Weights of a small GPT-style language model, trained from scratch on English Wikipedia: 6.91M parameters, 4094 steps.
Each number is 50 + 12 x the weight over its row's rms, rounded and kept within 0 to 99. Layers, rows and columns count from 0. The size before them is the row's rms in percent of the matrix's.

# down: layer 9 MLP down (transposed), 768x192, rms 0.18, rows 448-547, columns 0-31
# up: layer 9 MLP up, 768x192, rms 0.178, rows 449-548, columns 0-31
down448 096:44 63 48 47 49 41 59 30 77 57 49 57 38 45 37 48 47 42 60 59 51 40 68 42 66 86 56 49 31 76 41 43
up449 097:38 44 56 53 30 38 43 39 48 20 25 49 61 53 75 54 48 58 59 44 57 42 55 59 45 66 60 61 30 73 46 62
down449 090:60 44 61 38 45 54 52 57 36 63 51 59 33 34 47 33 43 41 40 52 51 66 39 40 68 41 41 24 52 48 22 56
up450 096:63 39 64 38 48 67 46 37 53 68 37 30 81 60 36 59 65 46 48 52 86 44 67 54 43 42 28 59 53 53 37 53
down450 101:41 41 64 50 55 45 52 69 63 45 44 35 50 64 33 47 33 54 45 50 21 70 62 29 56 61 51 62 56 60 51 43
up451 099:51 50 57 70 65 32 30 53 55 55 66 43 36 50 64 45 58 51 49 65 54 38 51 64 79 34 49 48 75 37 32 29
down451 110:52 59 62 43 43 70 48 46 44 64 70 49 47 50 50 68 50 50 64 42 56 52 44 47 65 35 42 51 62 55 46 46
up452 099:56 61 44 36 41 71 38 62 42 59 43 36 57 46 37 54 56 41 42 59 60 68 29 63 53 64 36 51 48 44 61 67
down452 098:60 59 20 59 49 60 58 60 51 29 48 59 71 52 58 47 47 45 51 40 61 64 50 55 39 46 49 58 54 59 52 43
up453 091:52 53 48 46 62 40 58 59 56 41 63 29 53 33 47 55 48 35 34 48 55 50 44 56 47 51 44 63 39 72 47 62
down453 098:44 48 31 48 81 36 54 57 55 43 47 43 52 75 73 50 53 62 67 66 42 61 26 52 39 54 69 65 56 52 56 53
up454 096:58 74 66 67 34 60 57 50 57 54 35 32 43 40 34 58 41 41 36 79 62 53 55 38 34 66 45 55 67 25 31 65
down454 094:45 61 57 27 55 44 68 86 79 55 50 35 46 49 42 34 59 39 52 61 46 40 54 45 56 64 66 65 39 42 37 45
up455 100:50 66 50 43 40 68 49 61 51 41 46 39 48 58 58 61 29 48 48 53 46 57 48 56 51 48 55 63 68 53 66 56
down455 099:51 32 55 32 71 27 59 47 42 52 50 59 67 40 46 48 69 47 51 40 68 53 43 50 46 37 39 30 53 59 28 44
up456 101:34 38 48 40 54 66 37 41 59 56 32 34 29 42 50 21 37 28 69 37 53 55 71 61 47 56 43 52 50 23 54 53
down456 107:69 24 36 42 46 49 53 67 68 51 55 41 58 37 56 38 53 49 39 33 58 66 59 35 32 63 40 60 75 36 59 50
up457 106:29 49 51 44 49 50 64 50 59 59 36 57 63 43 37 66 43 39 59 41 45 38 58 53 41 49 38 47 54 47 57 68
down457 100:22 52 52 60 40 69 49 70 43 55 57 57 70 69 43 23 57 42 62 49 53 56 62 58 60 54 51 29 26 68 47 23
up458 092:59 40 52 69 49 53 65 59 37 37 47 75 52 54 47 10 45 41 39 63 50 62 48 43 45 40 58 42 27 47 91 57
down458 099:35 71 23 38 59 58 46 35 68 60 38 64 57 51 27 77 40 57 43 65 26 52 63 46 45 54 49 66 58 43 56 33
up459 099:29 65 49 63 50 56 63 42 64 53 53 58 47 54 64 49 41 55 65 54 31 36 71 37 53 47 53 48 65 29 40 50
down459 098:43 41 51 47 50 38 61 71 42 55 34 21 55 40 37 35 28 55 41 31 57 36 53 63 70 63 39 40 28 71 56 45
up460 101:53 36 47 46 44 53 67 57 42 33 40 26 62 51 52 35 55 44 42 67 29 24 65 48 30 40 53 83 54 39 58 50
down460 109:42 36 50 53 48 46 68 47 51 47 51 52 68 57 59 41 40 51 63 41 65 43 78 42 40 46 54 55 45 44 44 60
up461 103:51 49 71 55 48 45 31 40 33 27 49 54 28 44 31 51 65 63 47 51 52 45 48 58 39 48 26 43 24 45 61 38
down461 101:47 43 49 42 35 46 74 49 60 63 54 22 39 63 60 61 46 46 48 44 28 53 61 49 65 47 48 49 38 43 50 51
up462 101:30 54 51 36 45 36 45 50 50 45 45 65 46 40 64 39 62 61 49 50 41 47 50 42 62 39 68 42 26 60 33 72
down462 098:33 71 73 84 61 43 33 53 39 53 56 58 30 38 59 34 43 59 43 20 61 61 57 42 41 53 55 37 60 57 58 68
up463 112:54 29 47 33 32 47 57 47 45 56 41 63 61 52 42 59 51 48 27 38 52 40 38 46 32 45 65 62 67 34 66 70
down463 104:48 56 61 47 47 46 29 26 37 34 52 40 48 49 40 46 65 64 41 57 63 50 74 46 46 65 58 56 51 30 70 47
up464 104:39 29 57 66 27 54 54 47 50 54 54 58 48 32 51 30 38 42 33 56 31 39 55 55 56 31 43 49 56 42 47 45
down464 103:31 55 56 49 39 61 63 61 61 35 59 50 48 71 41 63 38 43 39 81 44 45 48 57 78 36 61 56 45 47 54 46
up465 101:47 40 47 34 53 45 50 26 40 73 64 27 38 54 35 41 60 42 72 54 57 42 54 51 41 54 33 53 55 56 47 59
down465 112:67 63 50 48 52 50 50 51 48 45 57 33 51 41 63 43 48 44 73 35 45 38 56 51 74 66 49 49 63 47 47 49
up466 095:60 64 48 43 46 52 48 55 48 33 23 27 55 52 36 69 74 52 45 51 53 35 61 42 49 31 41 41 55 64 44 41
down466 095:71 62 45 45 43 53 40 55 58 83 50 60 63 58 44 48 58 62 51 58 55 44 42 60 59 54 55 59 43 39 48 44
up467 102:58 41 40 45 54 51 51 63 48 52 63 40 47 43 43 35 58 59 44 66 54 56 50 72 63 38 64 69 45 50 37 39
down467 096:42 40 51 57 60 40 36 44 53 53 68 66 76 37 51 38 36 39 28 44 47 45 39 45 83 53 58 51 58 52 39 61
up468 107:73 38 41 45 62 48 62 56 50 47 54 39 77 52 54 38 42 61 43 71 50 33 40 69 49 50 56 65 36 51 59 48
down468 103:42 49 41 61 49 37 52 53 49 25 37 54 36 44 42 60 62 32 74 51 51 63 44 39 67 37 55 53 28 37 42 47
up469 098:60 29 58 58 54 68 48 35 45 49 57 46 57 82 54 49 59 49 47 59 70 53 54 46 57 46 57 66 43 39 66 46
down469 091:49 61 57 48 72 58 42 26 51 36 59 61 40 63 36 59 42 54 50 54 41 48 54 53 48 57 71 42 62 32 60 56
up470 111:46 27 50 52 33 37 36 61 39 33 63 62 36 62 60 38 56 50 49 49 53 56 46 46 64 35 70 58 47 50 56 35
down470 105:72 48 43 65 50 75 55 61 35 34 42 46 35 42 58 42 55 47 68 67 25 59 61 45 62 67 57 77 39 53 45 31
up471 102:58 36 50 62 51 57 52 47 44 42 61 33 59 51 56 64 67 60 31 49 47 63 54 52 51 41 63 48 55 49 59 32
down471 096:49 51 55 46 51 62 47 38 42 51 53 38 61 42 68 59 51 47 50 52 58 56 80 53 42 46 71 51 44 55 65 60
up472 109:61 39 51 39 57 25 44 51 61 36 33 49 54 48 59 39 46 37 62 63 37 52 57 39 48 37 40 57 36 34 37 52
down472 112:66 39 49 59 33 42 51 26 49 35 31 39 40 39 56 75 89 62 51 36 45 52 45 40 58 56 63 44 48 41 36 61
up473 097:57 59 43 45 59 48 54 62 59 30 42 24 41 70 48 41 59 44 32 51 60 37 48 37 35 87 67 50 43 55 41 68
down473 097:36 61 63 52 54 41 52 61 50 49 41 65 48 27 44 55 64 53 57 45 36 41 75 41 51 52 49 46 38 45 51 51
up474 096:47 66 20 46 46 46 67 66 34 48 60 46 63 46 31 38 55 51 56 58 79 36 40 23 50 45 55 57 58 60 62 50
down474 087:48 49 80 51 53 64 47 33 46 51 78 48 42 47 66 56 53 44 46 55 18 56 48 74 62 65 42 47 50 41 47 58
up475 090:55 46 45 59 38 34 55 60 52 48 69 55 50 59 52 58 53 51 58 45 57 50 56 53 46 54 70 59 79 58 60 53
down475 081:42 48 66 60 52 56 43 62 59 38 71 40 55 62 65 45 84 37 50 30 61 37 48 51 57 46 55 48 52 54 53 58
up476 104:41 39 55 44 43 60 14 35 42 58 48 47 48 51 47 32 50 63 35 60 37 46 46 37 64 65 24 56 56 60 50 60
down476 100:53 47 40 50 51 60 46 34 54 70 40 39 58 50 72 47 40 44 43 57 52 42 68 60 53 44 83 39 46 37 43 60
up477 107:72 36 60 63 32 42 28 41 51 57 35 54 52 50 47 64 51 40 44 42 47 22 45 55 35 49 56 58 52 51 50 38
down477 111:50 68 49 55 51 49 38 34 64 44 32 59 49 71 40 53 29 53 34 37 58 50 34 67 26 75 25 63 49 42 41 56
up478 091:60 51 49 59 67 56 27 35 46 54 23 43 63 50 53 31 70 71 53 58 59 53 64 43 76 58 70 37 56 43 41 31
down478 100:70 52 39 51 60 32 37 57 61 64 35 34 46 33 67 54 61 29 58 31 45 54 35 49 56 48 28 41 65 73 57 44
up479 107:47 45 40 60 38 59 43 44 60 51 51 40 54 53 64 57 41 41 56 56 54 65 82 55 62 55 65 63 40 67 59 40
down479 105:44 62 64 40 51 59 64 44 65 41 43 55 54 33 53 57 53 29 67 52 45 51 53 53 48 39 50 59 54 44 56 45
up480 091:66 34 49 56 55 63 31 49 36 39 35 47 41 45 49 48 48 67 32 40 52 58 41 75 44 63 44 41 42 55 66 40
down480 099:59 28 56 51 51 66 43 53 37 41 58 37 48 56 66 47 40 50 40 38 58 27 46 64 36 37 49 41 32 31 45 51
up481 104:52 44 40 25 50 48 46 53 45 46 57 29 29 41 27 39 63 55 64 59 35 37 47 56 51 54 71 49 65 67 49 45
down481 103:34 72 64 50 36 36 50 39 47 55 50 57 52 49 55 38 47 46 50 20 71 27 61 43 57 38 38 22 45 43 59 57
up482 094:65 56 48 27 63 50 61 51 28 45 58 36 61 26 66 65 67 90 57 55 43 36 52 50 60 65 53 59 64 34 65 37
down482 100:61 41 39 56 49 56 37 74 39 46 57 60 54 65 54 34 61 47 50 49 50 58 22 53 54 71 50 57 62 44 71 68
up483 095:48 39 61 61 32 70 66 48 49 61 48 48 43 34 62 60 64 35 62 59 55 52 58 33 37 47 32 62 66 51 54 53
down483 102:57 39 65 40 32 60 39 28 87 74 67 41 46 46 49 53 42 78 66 36 35 30 75 45 35 65 52 48 25 66 48 48
up484 102:52 71 26 46 54 47 43 45 48 62 47 60 69 52 61 58 41 64 40 56 61 37 51 45 71 47 48 40 36 23 63 53
down484 105:43 37 59 39 26 67 67 51 40 57 60 23 67 54 73 51 42 62 42 61 48 59 53 37 19 40 34 38 53 70 36 53
up485 101:30 62 46 37 56 59 62 36 46 35 58 52 44 48 34 43 62 55 59 35 52 73 34 51 59 48 47 54 47 53 60 54
down485 103:63 51 45 53 41 32 38 54 59 58 58 58 47 47 53 61 57 63 38 47 46 41 52 55 41 39 57 26 41 43 60 44
up486 102:37 59 39 38 37 27 49 36 67 58 58 73 69 50 50 41 29 53 49 55 46 31 35 67 55 29 53 47 55 44 62 44
down486 098:58 60 58 49 47 62 39 51 59 49 48 38 57 34 28 41 54 43 71 61 55 27 61 35 29 44 41 45 63 72 50 30
up487 105:68 54 49 61 42 53 48 29 52 45 50 46 52 59 43 42 46 61 63 42 48 64 61 42 46 70 48 51 43 36 40 50
down487 092:47 48 62 50 42 46 69 52 49 44 37 28 60 43 50 51 58 47 63 76 58 23 67 58 63 29 59 48 42 72 55 51
up488 103:49 58 56 29 37 46 53 46 65 30 53 56 50 60 45 60 43 50 36 58 36 66 44 27 45 46 41 49 54 48 65 43
down488 107:35 35 50 46 60 57 49 38 65 63 39 42 45 71 30 43 44 52 29 45 80 45 52 45 65 29 72 73 50 36 43 43
up489 104:52 40 52 56 25 49 50 44 58 41 35 52 59 68 37 62 70 54 33 36 40 63 60 71 35 29 71 40 37 46 60 65
down489 101:33 50 68 35 82 36 60 52 52 71 47 47 47 39 61 52 47 44 29 19 65 28 75 63 67 66 51 57 51 71 51 41
up490 100:44 45 37 55 35 58 68 44 52 56 56 49 42 63 50 59 36 42 54 57 59 57 44 42 56 49 65 39 48 49 43 56
down490 105:57 43 65 50 51 45 59 52 36 34 34 37 54 37 42 45 43 39 77 59 26 53 63 45 55 65 34 61 73 53 62 56
up491 104:38 45 39 45 40 43 52 41 43 43 45 56 36 37 45 41 59 22 46 29 62 57 55 59 49 21 46 71 45 42 60 57
down491 113:37 39 24 58 67 36 55 56 64 69 59 41 53 36 66 42 26 44 71 44 40 41 38 57 49 32 60 20 73 72 47 61
up492 096:58 47 56 64 46 55 45 36 64 63 32 55 46 67 50 57 55 75 42 55 44 44 74 72 38 52 71 44 72 51 60 52
down492 097:63 50 52 22 42 45 52 67 29 49 51 59 24 52 51 57 73 60 58 68 57 69 50 51 50 42 50 40 32 70 59 33
up493 094:79 40 65 50 63 57 31 54 58 62 57 52 52 51 48 49 56 37 50 57 47 43 69 31 54 39 37 45 33 79 49 43
down493 095:45 54 57 42 76 54 55 51 60 74 57 55 42 31 45 65 60 38 43 59 51 44 28 66 54 42 58 49 35 69 58 73
up494 099:76 58 56 52 50 49 54 24 45 66 55 42 60 51 67 53 41 49 69 50 29 58 50 65 53 50 58 12 51 55 54 69
down494 101:38 55 43 43 32 48 77 41 40 35 52 66 49 55 49 73 64 53 42 51 33 41 40 44 43 47 41 57 41 34 72 65
up495 099:50 70 49 18 57 58 45 32 38 41 56 63 69 63 40 42 49 63 38 51 69 56 75 36 58 61 55 36 59 52 46 64
down495 099:78 56 44 42 46 46 61 64 47 42 38 46 31 35 57 77 52 56 59 72 54 38 57 45 46 45 45 58 50 64 66 46
up496 096:78 50 55 58 10 71 47 34 60 67 38 45 43 46 71 40 39 51 44 50 45 56 37 56 39 59 58 54 61 51 52 15
down496 101:28 69 66 35 33 34 59 53 50 54 61 53 53 44 49 31 19 19 41 66 64 49 66 44 48 71 49 49 29 65 33 48
up497 097:53 45 49 58 59 52 53 46 68 55 49 51 60 57 41 34 69 50 31 45 52 70 59 50 72 33 63 51 50 34 50 37
down497 101:44 50 65 55 38 44 29 44 45 60 64 23 23 52 37 63 41 49 41 59 50 72 14 52 44 66 55 36 50 40 47 43
up498 095:44 41 88 45 59 49 63 57 53 36 59 78 68 66 38 52 47 39 55 59 27 56 56 45 51 49 53 54 52 76 50 58
down498 097:42 37 45 58 65 31 74 74 67 48 73 52 69 44 39 55 61 43 67 41 56 50 50 52 49 58 64 56 61 56 49 59
up499 095:62 53 52 36 49 24 46 55 58 35 47 51 24 39 34 70 57 58 46 61 61 58 50 55 52 44 69 49 46 64 29 45
down499 097:56 37 46 31 52 29 62 37 67 51 47 47 52 59 54 48 52 46 39 48 48 53 46 78 60 61 39 38 58 47 49 58
up500 101:47 50 53 47 50 46 44 64 58 38 46 32 65 37 36 43 44 38 43 46 54 63 71 71 64 66 69 64 57 45 53 67
down500 093:55 71 63 44 28 31 28 46 70 41 27 58 48 55 40 47 56 52 51 41 59 58 44 66 51 36 71 62 65 59 60 57
up501 097:67 25 62 42 69 69 53 52 64 37 41 42 38 47 49 44 70 64 49 57 56 60 73 45 44 68 21 32 47 48 53 44
down501 096:76 40 35 78 40 45 59 57 63 51 54 63 55 46 59 45 41 50 60 52 56 41 58 44 48 58 61 64 42 44 29 33
up502 101:59 58 39 23 17 57 43 48 71 46 75 53 56 45 54 27 50 54 47 60 43 57 38 30 69 46 65 67 36 50 62 46
down502 100:57 56 52 51 71 45 48 23 61 54 35 40 56 64 42 30 49 52 52 55 69 55 45 47 55 69 30 38 61 33 71 48
up503 100:51 67 55 62 39 73 52 32 53 40 54 58 44 35 35 69 66 40 59 62 59 72 43 28 30 52 51 58 76 57 52 38
down503 099:53 42 48 36 42 51 63 49 51 50 45 49 52 42 46 53 66 58 34 41 60 36 62 57 52 41 45 58 49 58 33 29
up504 102:44 49 64 46 44 65 44 57 55 64 44 36 61 61 55 39 42 41 42 49 63 43 19 38 48 67 71 46 23 62 66 35
down504 101:67 62 47 49 65 42 40 65 67 38 62 49 36 54 65 50 57 41 55 57 46 48 51 73 44 43 55 73 34 65 38 56
up505 098:68 81 57 50 58 52 40 35 61 61 47 36 54 40 25 56 51 48 42 64 71 44 49 56 43 42 17 41 59 39 70 58
down505 098:58 28 38 45 52 51 59 43 48 46 54 46 51 42 44 29 67 62 59 30 69 51 47 38 37 48 56 56 53 41 45 48
up506 107:40 56 48 57 48 31 57 67 63 41 36 56 66 49 55 72 43 52 47 47 83 37 36 36 35 42 33 36 40 53 49 43
down506 104:51 65 66 59 65 47 46 43 47 44 49 62 69 54 67 63 56 45 47 58 52 48 52 46 55 38 80 52 35 56 61 10
up507 103:42 43 31 65 41 30 43 52 68 63 57 65 64 59 68 22 55 60 49 43 64 55 66 40 27 57 57 59 48 42 43 64
down507 105:48 53 55 50 52 64 43 56 39 60 37 70 56 68 44 33 64 56 48 46 50 39 33 50 55 47 40 74 46 47 41 40
up508 104:58 52 48 41 40 44 41 53 39 53 56 63 53 35 62 40 44 46 66 63 39 43 62 61 42 51 48 54 54 27 61 39
down508 097:50 73 56 56 74 40 62 41 27 56 34 65 41 65 47 53 45 44 34 54 46 38 43 46 30 53 48 47 43 56 63 53
up509 100:66 45 49 53 68 69 40 51 22 71 60 58 40 49 37 31 38 48 53 46 34 37 44 57 42 45 40 38 63 54 63 36
down509 099:45 44 60 47 38 57 34 31 39 43 23 53 56 57 59 44 59 29 44 50 46 33 50 52 50 68 34 33 67 40 42 52
up510 113:69 39 43 52 44 40 52 35 46 48 54 51 49 41 52 41 77 61 74 54 70 49 55 64 74 30 46 32 63 56 54 51
down510 106:35 52 67 64 46 20 49 42 39 43 47 46 54 54 66 33 50 62 61 57 37 46 29 63 38 40 66 47 69 33 49 47
up511 106:46 63 46 40 44 39 43 48 52 23 36 47 40 51 35 35 62 47 45 56 43 62 42 40 60 57 60 61 77 39 45 39
down511 103:54 69 58 84 45 35 50 59 50 37 60 48 66 45 47 57 33 63 36 67 63 47 20 50 66 50 65 51 37 54 54 46
up512 093:57 33 70 66 48 63 47 25 58 42 58 28 50 41 37 30 64 42 47 36 60 50 53 60 41 65 53 64 45 42 42 39
down512 093:68 56 65 50 64 35 38 60 64 51 47 59 20 35 60 26 42 45 55 68 60 55 45 54 50 38 70 35 32 69 38 45
up513 106:75 65 46 48 50 49 35 59 40 59 40 32 31 45 62 58 45 37 41 53 53 51 37 49 43 78 49 51 49 68 51 37
down513 107:24 65 74 67 49 58 60 57 55 46 59 41 44 47 44 61 58 62 39 48 48 52 23 38 31 57 44 48 70 54 51 57
up514 097:41 66 51 57 59 60 60 37 48 46 56 47 62 62 39 50 75 53 51 68 42 46 65 52 63 38 42 36 60 64 40 62
down514 099:49 43 36 60 55 55 54 48 64 32 50 51 20 60 54 45 32 24 51 53 56 49 64 45 64 48 36 61 70 61 63 53
up515 085:24 61 41 66 42 65 65 36 62 40 49 68 58 42 49 65 48 35 71 49 32 91 44 48 39 45 41 42 67 47 56 45
down515 081:47 37 33 52 34 45 51 45 55 58 62 69 46 42 53 52 73 48 37 43 40 13 44 63 73 54 41 57 47 46 71 43
up516 098:41 26 67 73 64 59 43 53 62 42 76 51 45 71 50 48 57 72 67 62 57 48 53 50 64 53 78 35 46 44 46 39
down516 096:49 61 47 45 38 41 62 50 66 54 52 65 39 69 46 62 54 41 46 53 66 44 22 49 55 55 47 68 81 44 64 45
up517 103:70 50 65 35 26 48 49 30 59 34 61 53 57 70 71 62 53 36 30 40 39 34 51 53 55 57 49 34 45 47 46 61
down517 110:57 32 60 55 69 42 64 47 44 36 42 40 63 53 63 57 45 46 23 67 46 29 45 73 25 38 50 64 43 39 47 40
up518 097:39 31 30 34 45 57 46 45 47 51 55 64 34 53 33 55 52 56 38 33 57 55 52 39 68 73 39 66 51 73 82 49
down518 091:49 64 37 55 28 48 49 40 60 48 43 50 57 67 67 40 60 54 51 50 52 72 59 36 55 48 54 51 28 45 40 73
up519 095:57 58 56 62 40 54 53 49 44 63 41 50 43 37 33 64 60 52 67 19 55 37 37 48 50 44 25 34 47 68 62 63
down519 091:43 71 29 54 52 53 62 47 76 84 52 32 57 48 31 34 41 37 48 53 71 44 48 49 35 48 60 66 69 49 64 29
up520 095:64 54 51 38 48 46 58 36 62 56 66 37 66 39 39 55 50 56 43 63 40 35 83 69 61 32 44 26 59 55 53 35
down520 089:51 51 42 55 57 30 63 39 52 45 39 69 36 61 46 42 44 53 62 54 50 41 67 63 68 75 45 56 57 76 38 28
up521 094:53 43 48 44 58 58 47 45 42 46 68 42 48 45 18 55 46 45 60 51 54 56 14 41 56 46 40 60 65 56 28 48
down521 100:47 70 51 64 35 44 48 50 26 26 51 63 41 62 57 45 54 34 61 52 57 68 44 52 60 42 50 32 62 86 60 67
up522 103:64 63 57 56 49 52 48 31 36 44 57 37 50 39 57 57 61 44 41 51 47 37 25 24 55 51 39 38 37 56 49 59
down522 102:51 64 65 46 60 57 53 51 60 65 59 64 39 64 49 33 45 53 61 39 59 38 60 58 48 44 53 48 47 60 76 45
up523 102:51 45 52 43 46 80 77 46 34 62 45 21 35 59 65 62 48 53 52 67 54 78 59 58 56 45 56 53 48 77 54 68
down523 098:36 55 44 68 52 62 30 43 38 34 68 54 68 62 44 37 54 24 59 30 45 57 59 34 53 46 41 64 60 58 35 53
up524 105:47 26 68 56 46 53 53 62 43 61 42 65 49 54 45 56 56 41 49 51 41 47 62 35 50 65 67 50 58 60 43 72
down524 097:39 52 62 61 49 51 42 47 35 13 36 30 57 36 42 58 66 47 40 27 46 55 62 52 54 34 51 36 61 55 50 43
up525 102:52 18 66 50 71 57 38 47 36 46 56 40 26 46 47 44 49 56 44 45 57 56 63 60 39 61 64 57 49 64 45 28
down525 094:74 48 52 55 39 63 51 50 44 64 53 38 47 80 57 47 18 58 35 41 40 38 57 57 28 47 50 48 67 63 50 65
up526 095:47 34 19 58 55 37 40 59 45 54 35 50 50 52 61 51 65 45 38 41 55 54 43 38 54 53 42 52 45 50 51 54
down526 098:31 41 43 41 48 58 50 71 56 58 52 51 53 53 50 45 62 32 67 58 53 63 56 60 58 52 68 49 40 55 43 47
up527 101:49 61 66 61 46 52 26 44 63 50 57 54 43 65 56 34 43 62 46 62 45 59 40 45 43 59 31 41 33 53 55 48
down527 110:60 49 36 45 58 77 49 31 27 48 71 34 59 41 49 73 45 19 34 53 53 56 49 58 45 39 45 49 44 54 54 49
up528 109:47 49 66 46 52 61 55 41 59 58 25 56 28 38 44 44 62 46 42 47 65 75 59 60 43 52 54 50 69 50 48 36
down528 100:55 41 66 45 69 56 39 42 52 39 76 49 69 59 66 57 54 64 83 40 58 56 40 33 54 47 36 12 50 48 51 56
up529 101:72 42 54 52 44 35 25 61 74 56 33 80 62 30 45 56 50 47 44 36 53 38 78 55 37 49 71 63 79 69 46 36
down529 108:75 73 63 44 22 52 52 65 51 43 32 42 48 39 35 63 48 49 62 42 34 37 35 74 47 48 52 71 42 59 45 41
up530 098:60 35 65 47 43 57 54 20 48 60 46 48 31 42 49 51 57 72 57 55 53 56 61 49 65 51 51 74 52 38 70 50
down530 092:61 51 46 69 46 41 30 43 48 29 31 54 23 61 39 34 35 33 64 56 39 41 57 38 52 67 58 53 68 56 45 32
up531 103:61 56 42 28 52 57 40 54 63 42 50 22 39 54 34 39 43 39 68 59 44 54 30 64 68 68 57 63 35 48 55 60
down531 105:53 48 43 52 49 48 60 39 62 24 41 32 43 48 55 52 51 54 70 54 58 63 52 43 58 78 52 37 54 47 44 62
up532 111:57 77 35 62 47 53 64 22 52 43 58 65 54 59 42 39 47 57 53 61 48 43 50 54 40 52 54 46 64 40 34 24
down532 099:36 29 51 59 50 47 29 58 53 43 83 49 53 34 23 42 27 50 51 50 46 44 39 38 53 53 63 56 50 66 78 57
up533 103:51 56 58 33 41 38 47 41 42 29 58 56 61 60 44 56 64 36 37 30 55 50 70 66 54 38 61 48 44 27 53 61
down533 097:42 59 58 41 65 30 23 52 55 33 54 37 54 26 46 58 25 39 58 55 72 59 55 52 52 56 46 40 55 18 61 51
up534 093:54 43 37 51 40 19 47 38 54 30 32 57 61 63 65 43 51 60 44 54 44 48 45 36 61 35 45 36 50 50 36 42
down534 090:33 61 38 47 54 68 60 46 59 53 53 50 59 56 43 42 63 43 50 68 49 51 34 48 55 53 52 43 56 73 20 47
up535 095:37 32 51 38 38 64 41 29 45 34 61 82 59 55 44 44 59 57 53 44 49 58 66 59 43 58 54 53 39 62 36 42
down535 103:52 28 39 61 46 44 77 43 70 73 39 45 66 55 39 62 59 44 32 73 48 75 58 43 36 51 66 45 64 40 75 67
up536 104:58 56 38 51 34 63 57 68 70 45 31 63 40 54 36 43 45 43 46 43 54 26 57 38 41 87 46 71 43 74 54 36
down536 093:63 58 57 53 39 39 41 38 42 28 43 57 41 48 40 37 60 43 57 27 56 33 64 57 50 49 60 36 81 57 24 51
up537 090:46 48 57 28 55 53 43 52 41 43 38 37 56 36 48 43 54 49 52 59 51 70 49 36 64 34 32 57 72 69 70 55
down537 089:56 36 68 45 32 22 54 59 60 66 50 53 47 55 55 51 62 54 30 65 60 56 41 50 60 33 54 59 31 74 51 45
up538 092:55 58 51 42 47 49 72 57 62 48 74 64 59 59 65 68 59 73 67 69 45 53 35 53 58 57 31 48 48 48 59 56
down538 087:46 58 44 60 38 50 46 48 61 51 52 31 54 41 58 30 47 26 61 30 43 56 38 53 60 42 44 50 34 61 41 36
up539 092:69 55 53 22 62 54 63 34 69 50 47 66 51 53 41 55 52 61 49 58 51 60 65 56 57 59 51 56 39 72 68 57
down539 092:70 37 43 57 65 46 65 60 51 54 55 33 61 74 35 63 47 66 72 48 62 48 40 73 51 33 53 52 62 42 55 52
up540 103:45 63 77 27 32 51 41 63 46 43 24 67 64 40 34 58 45 45 44 57 85 62 61 58 69 26 45 42 33 47 62 57
down540 110:52 45 64 63 61 32 58 36 39 54 51 51 61 34 57 50 47 55 65 45 58 49 28 73 51 37 41 43 37 55 31 52
up541 095:48 60 40 43 51 55 52 59 61 54 66 68 33 57 47 48 35 51 46 55 43 45 52 60 57 43 54 46 48 48 45 39
down541 104:27 58 55 31 54 37 49 64 62 39 45 50 40 48 45 38 66 59 39 54 54 50 46 30 39 70 56 61 52 49 56 32
up542 108:53 35 51 57 46 50 52 43 54 59 26 55 49 34 29 45 52 46 51 40 37 54 43 52 29 61 41 22 42 39 36 67
down542 106:49 44 77 45 30 59 43 74 59 37 46 58 51 68 60 45 54 53 50 45 69 50 42 69 46 51 71 65 47 70 43 55
up543 106:59 71 47 69 41 68 58 54 67 58 40 67 36 54 63 35 56 51 65 39 51 57 55 43 52 63 52 73 26 46 63 44
down543 099:58 56 25 38 41 27 49 47 42 53 42 55 35 54 42 62 20 49 57 45 40 42 43 54 33 49 32 53 66 54 60 48
up544 104:64 48 54 41 52 60 52 48 49 62 63 57 71 49 50 58 62 29 32 37 52 49 64 54 70 53 54 45 63 66 61 29
down544 096:66 19 54 42 56 54 59 62 48 58 68 49 52 55 58 49 61 78 43 55 52 37 33 60 51 47 54 62 58 55 37 37
up545 100:38 38 60 53 72 43 30 40 43 54 50 80 58 42 56 66 47 33 44 61 29 63 53 53 63 42 52 35 57 53 71 34
down545 098:45 51 38 59 41 33 58 73 61 53 59 58 50 49 69 42 57 52 67 41 52 61 43 42 50 60 49 66 48 73 36 38
up546 100:57 54 21 66 45 51 27 41 42 58 68 51 37 55 56 90 54 48 45 49 50 46 40 56 43 65 70 56 34 58 51 52
down546 102:59 39 52 48 32 45 54 55 54 45 44 50 35 58 30 62 54 53 28 55 69 53 46 54 47 50 49 68 44 55 42 55
up547 102:67 39 67 57 38 41 43 41 58 50 32 51 34 21 22 36 69 49 68 44 54 34 65 68 57 70 59 39 32 64 53 53
down547 093:45 55 53 55 32 59 51 66 55 47 56 32 83 56 64 45 24 32 55 32 50 54 49 63 40 53 43 60 43 50 50 70
up548 091:25 39 52 45 31 74 61 46 45 42 59 52 52 61 61 46 43 59 34 44 55 45 36 59 32 61 41 46 53 47 55 55